python train.py --intermediate_size=640 --norm_eps=1e-05 --positions="rope" --rope_fraction=1.0 --qk_norm=false --bias="none" --init_std_up=0.0375 --lr_mult_qkv=0.7 --beta1=0.95 --schedule="cos" --final_lr_fraction=0.03 --batch_tokens=[8192, 16384, 32768]
Each number is 500 + 50 x the weight over its row's rms, rounded and kept within 0 to 999. Layers, rows and columns count from 0. Numbers have three digits each. The size before them is the row's rms in percent of the matrix's.

# layer 11 MLP down, 160x640, rms 0.102, rows 131-159, columns 320-479
101:577546449491465430526500435552538518490522497506480478477525441460430462439523557523398447472546479529531493475494485525530595527451551547465551461498530467455494397510543539541506508522492517509455502497506517546517520513423482499445463493488472508503528475555573575522487535482517460478422477546563560564507554505496473443572527452510484497569422451564505593457542518513519490404560501504527485594582512487575577445557468450397559560590477506495528439439492555473577589533495498
095:454399529556411512476465481504433531443523557446416450423499578489515504548503494520480518427504469539517386439611466507531553479512503557508512457517498510477429451440566448503527549536401441444518493560422532443464475526517467513508620503549526538533573583501547527538467479532452433469550498557576578480440476607550484528528581575627518517529483484536560487516623431492526495497574468553495507513583534504432459505605491475489545578537513476482518522585573470484429522479464431
099:512494480397522525496432491538473569399475406521487495525532470542484517577488524560472539452471560559533459554557477544455528489468464499475438489522513474604472555508491422502492477555431521543563520485484541501502541532526453481573505487510417555467500449474469550493553487505535403433563435512489510566524457486489470500535573461468555496460469553515444580493497525491524520547489424505492563530520548539469419551565598419470536551512438504529450454559492566504501568374442547
098:401449574383566468514575475560513483559551551542524465583438445533384482474471471434529488512593522543504470489477485432473496590490512502524481490450558508518475505498511504458517462472522466469639522535492475499460504556532497480483472530506476408494508548460466572490537526520548429388498535516462462446496510568432380543433466468504465431489439593581511459417477464465433448546449520399400539573547484554561569501504543494481482511482524552496532516493491394499435561462542549
103:500489509508541531514539525542543472496493587517534533546497469487581597602537527426471426531487458538504622528591476431581529413413414478517571466492469495518368476470487455465473531492473504477485546482456415424575550502543535507471379478368475469577479522516538484542507526539445493506494517513528484470535563449542498521412622473491486509553442381485550451538460451503493486546514466566457565500489436523495565417495427438475458503479521647596473493518498505446419416501487532
100:475484588441456509458540536463608529508481581428550462548472463575471498585477438487429510480504424466472475501396565479556574466551471459548599509395434547495483464592483529481479469506493614567466574393479426518495482450535440453527540480586430397487503449525483513498527520501516568451463567498510434508477480448449609494511520448505503457523528520511537466465458546465539443486460493554461425433419526619533462444569380513517631511492406534555482452492475428408534555409591472
093:424534481536574380465502540581462498512349540525499417450582508424602401523538508477573514408521536477568457539424467493572462488531491522495572335491517529539449560563471442575442534521497579395592529604594533519498547440486564413529547511408498575466489521412472438419493527546508589492466476549494448505482547513462504558451637480482435416411394481510473388559518527497396427564527578471448525412547544459563421527485517546487488484541469431468473502492484417542480521430484586
099:520500440481439555550497518376494607526501496556491396508514474497592586477483427440457614489490577399422567521509427435456592490459502486555458459585497540442597488439399398638473486553496518445360475481428437479516509547565466462463545555457506520435526416536494545437551540510565546592520553572409502500479399474467505450546526490526484513437529448532508460476531498503520480452455562534635434494414450505487480519524516587431504571512536503529375437425580531478525415465471451
103:499554445574507497459501529475469561434505476477446565583464510452530520526505549491453564502380443360519526307632426437538564451490537415562478505455492489415522500504501530502551536461506504485506497391356496480488403524587471469488628472485436376569569523505486473527542481459615506489581547506455563464515466517516549465493547536574583645492614510494417551474560512478545491477561526541534493514499541499522444503491458490455475492511557554594399591548544533482458572469550561
101:397569458549537498495475547487568496603487476575442526568447505518502529509468504464543535442537546450484464502352429601494478580522600506515438451457421559528492491492595476404539515489431522525427520465508619442476572511515419446480556513531518498461505555475519553458430459534456558463531568547415576538525435557401439472442463550581572504551432504495504476520547564502523520548518570497481478421418480503586554477531468557457535328516535543492605569436488506528482581439505534
101:559490448494515568548537482466482535499544448509513517574491505523605490383480477554506415513584400410528605481562514549565391495431476478547387499403583465519470491482520524574471400489516543505391474531511478429472542542423483420515459517518554465484584537434479581507555497430570462491402511532484576508520442484450438522444420480561481476461510530536487490429537419426497478492573556469534614483565504504446539417550388508499469463405510526462466488496582472565527496515537471
103:515511505531499568471557556461619543556532408587559395521547425493524488521463448546457487535567419516503613478547515523596443442559554507575456589493469526491511516507530529406517460455480606512480568533473527534507479500477485422494509460539544422566622431586454418552437468458490524516438510565519524525477573452516494557547533485615418601453428493477450471547599455457560502563409532422477545593436541531551506424526423567524519532548539598518561462495556541516464462575487515
102:489417516516431549503577463586530459576507509476506497518392541473487433530511498495550439595593600574521582471496555470485478536600488489533517565472473489520524479533499454400534461501529529573538546548511577532455475404513495575569575453454535588592575530508492532526546520550542423543467495536464573517459347502466564479400458486606464444528573504481532474438589460669516508587556502468543436449457486473518496520545431495438491489500428668447452389515563472526440475483559457
096:507511546515572481548501471379469496618544505476627534479506543517560484655504443504499568497575572494501473480445453622562494501456563502586465499475457574462536430455411559528532456474577570609417486454446455496471549504503478549554540514588547502531497539456549477470501585507466509587553453500472572536497605535433514472564523459490473525477453449519500482530515454520553481574494429516510508484487495506437503459543380474445391451522479520419510504500498558523540509519399522
099:553535520582554469445581508537545599535559486454536572496628511517527482477545487479534484526554465487435500527471509472460482478542488476451480464519451429431513442603517493496433573613463497483437519427506451574499590529456569492525528563536486584505533597520518523459574515430481609575382498450490515502506559556488464413485455482573568597615524475546504431446554546603451550578460535573427525469384469490458538438432516475589422520479439553458485414541496562539548494482506488
098:500567474541443603513442463518550468523501474449496473525393475495476532467484550532493480553506524590458563550474493410538517464505485519471413515462534524484511476544515474517478524475441392495469494550518432549529497440532555543493537573448505542523450374521560473467535432555461495517473564422503503495555441512596486494505500515475476595523535441466499490489460522460521449542452532539545375369481572545411580487504530448455508562513475478487454457532492459386460529435483551
093:434510498513534469445465589589562557438479361534567480485423506515530467566522452492507480453432541513478442512495556466513392467525522397599465490478491514503544499496567546635475454563417429428426479437399570505549515482475530404526521540527489435525506570451488488567503360491509525491469635471367534528479517429478555507476483466476487418518543463498565479534484550530404521593594412426423509515593495510471490459470490466534490489582500379481435378489470520503539530459468468
101:443492547500537469542491611578434459567469395492483515552517511374538513461464502488489486529470511440437488486538534454477507429455518473541504488524578510454574532546474496532476605509484421533539428408474517413456465462421488486453504541565544499523627457531506476545590500425421366523528519469561641551483464576500403485577423555595453439516480359467414471523579465448496635498454459589561434384548572521523549509474478563436480391563504548594559533565621475500558510500500524
106:513514466481527613476468501455546465530565485482538464538488394517542534563549442546406421502527491527548504549507523488433550481537562469505491539472519543571477441439514520478518451457412507538425511396554469473537508495535536404440483492486556443530516504485490398487549395515540518425469504488484529466491447487606448495423590513569506502498504486434451498451496484509460548429535444577448449526450553522571528524479456530519450522481559404423502561512498578522547464468531569
181:509534511531523537427475508468548493587490567527505485527570505532487441523561562521542546497582534547524415589638486567569504538389522525515463505501546489504547522497426512546491533499567543539509524530508509523543523513529515546502524496577552430547621503511591538537561528534524503484538538526600654535326534516532489468523507513617538486501503520485485473500601464507536549526517527491515520468513530559512529526476566536544543509504490579596535512530642541478515506480560535
095:531534459551468550410431490469481503464478473496503475510463515458508456591484431513523528404553478477497465552429561510542482557504588413469470496502498512544491539509541591457512548500519519530524417545507567473405540540506480599489525502430452521435522377417411482421630563500485487531486490448572558466501565393506444551444523511524473507597521448449476503455551462503459628504483449493509537457445540543492462515479522564427504601559504473443561571548529432556461518438530559
101:551425535435412588462545546586526439547427573537441518452489440502459481522479628490445540516519493499432445455496528493434465518441525450507533517553438497563461461565550544529560532410468485526531587467504582539488436474419420532430435504562541494438515502540438433582499419451518641470454526413478458553476518561485407414545435487503553411478522561439516529528497548525536541450525465527407474420519491496542566426520437509495460531418487550503510481515516585505499549426563529
097:518513548491473477512520405495499454444546499473518473448467453521429484531456469535548449458577593493378390457501437572522457545604527435461534396516470525519510421594507581501440551580441452577419453473571483440504536503498515429520601413454534547477542461530403437491543499606543514469511534551509518484497446570447528530498467440521478550491546473493546522515550482501417547502580520465521504481469527497525543491464563482501504443492416607433501548452560547466438457492580531
099:527461464473556563565540440449547522466597520497541460492472422550463446431466479506440488433475504435439413522560480475563421490526513559523502565476506457590558527482515516608490532447387451479464430511499455444504498476424501532466459514510495509493482462496621409490531512449538554543598456452518515547428428496486572532575565574493506502557516417467457638537518510484528484467457478497420553592570591485524532477503506520484472484463392563427467494499431527423582515498593503
098:460528511477479479457524522511444534570496457485494471464478512513416559586514516507580513446465648598533387499510552496515581513607482503575385512452471495485431521471515560448413501495429511442492574543471593482441542511487447518422525459411533462506492391460447475533432509557489554490588548491433485528486510566517548444435616469481535491557462566496398474585457489559535593545490491516496583452479511496538548572580544520514549536576505525518507548601457446462509449496488512
101:536495530525409587481440405411477483413462502473463531487469482477397479516490489523490510498470604433520570505433534533444481455560450591477516524598523448548479502553494501516517498552404477508605485508538425510425588514469505337486488498452473538553501537572497469568417461564503540512443543570549492505575460482509512651537497454526477483482495496488531503438527491483583495473484451571500446551475540556470527550529559492457528459504477533399488608469540654493532480483472466
101:491531365471480469490600532478561519512530436483482503464487500587388453478433519487508510511522510523518467459415462537451445486475509511481587523469461519445513479467465457565557438421457477516519416536520554425478458515500580541555484493478510508513521408504412537509453504501534500512514576465408487544511504551456470512513460475490426504467586489579506555530501448498442371533432556455490559622474482504492505511488504501494503469565477510539491487563524491518575464479495492
101:517457435524542467561398457477599462443501465561554470446447514489626413456499465496575534413460427418520477509535490437474475546492476503526574513406476488445440444515433468541508419487522501507512518589488514442459571484453462526479530539494496550404527458458488544546514498489432551487487515403573525405558472502473477550470536514534456509505512451471506534467524601492373535559454540492589513493494545472530450530618510514507460504448532376486536508591579503455401546555498520
100:422520588633477498508492515505531455535509554498481468434502484517431510567457396490506524458451491444424401417523449460563486529516539424503494507462494578514485522586516505513482471503477460502467530554558493586575525476624618558440511501577485460522473473553569573559447544464538427475501448569531514548493448488489486518431504602529553454483549523536576496506465571488574552464486473570615579459516453505400597539496505506440502484516481562467517427483420466492469554531531490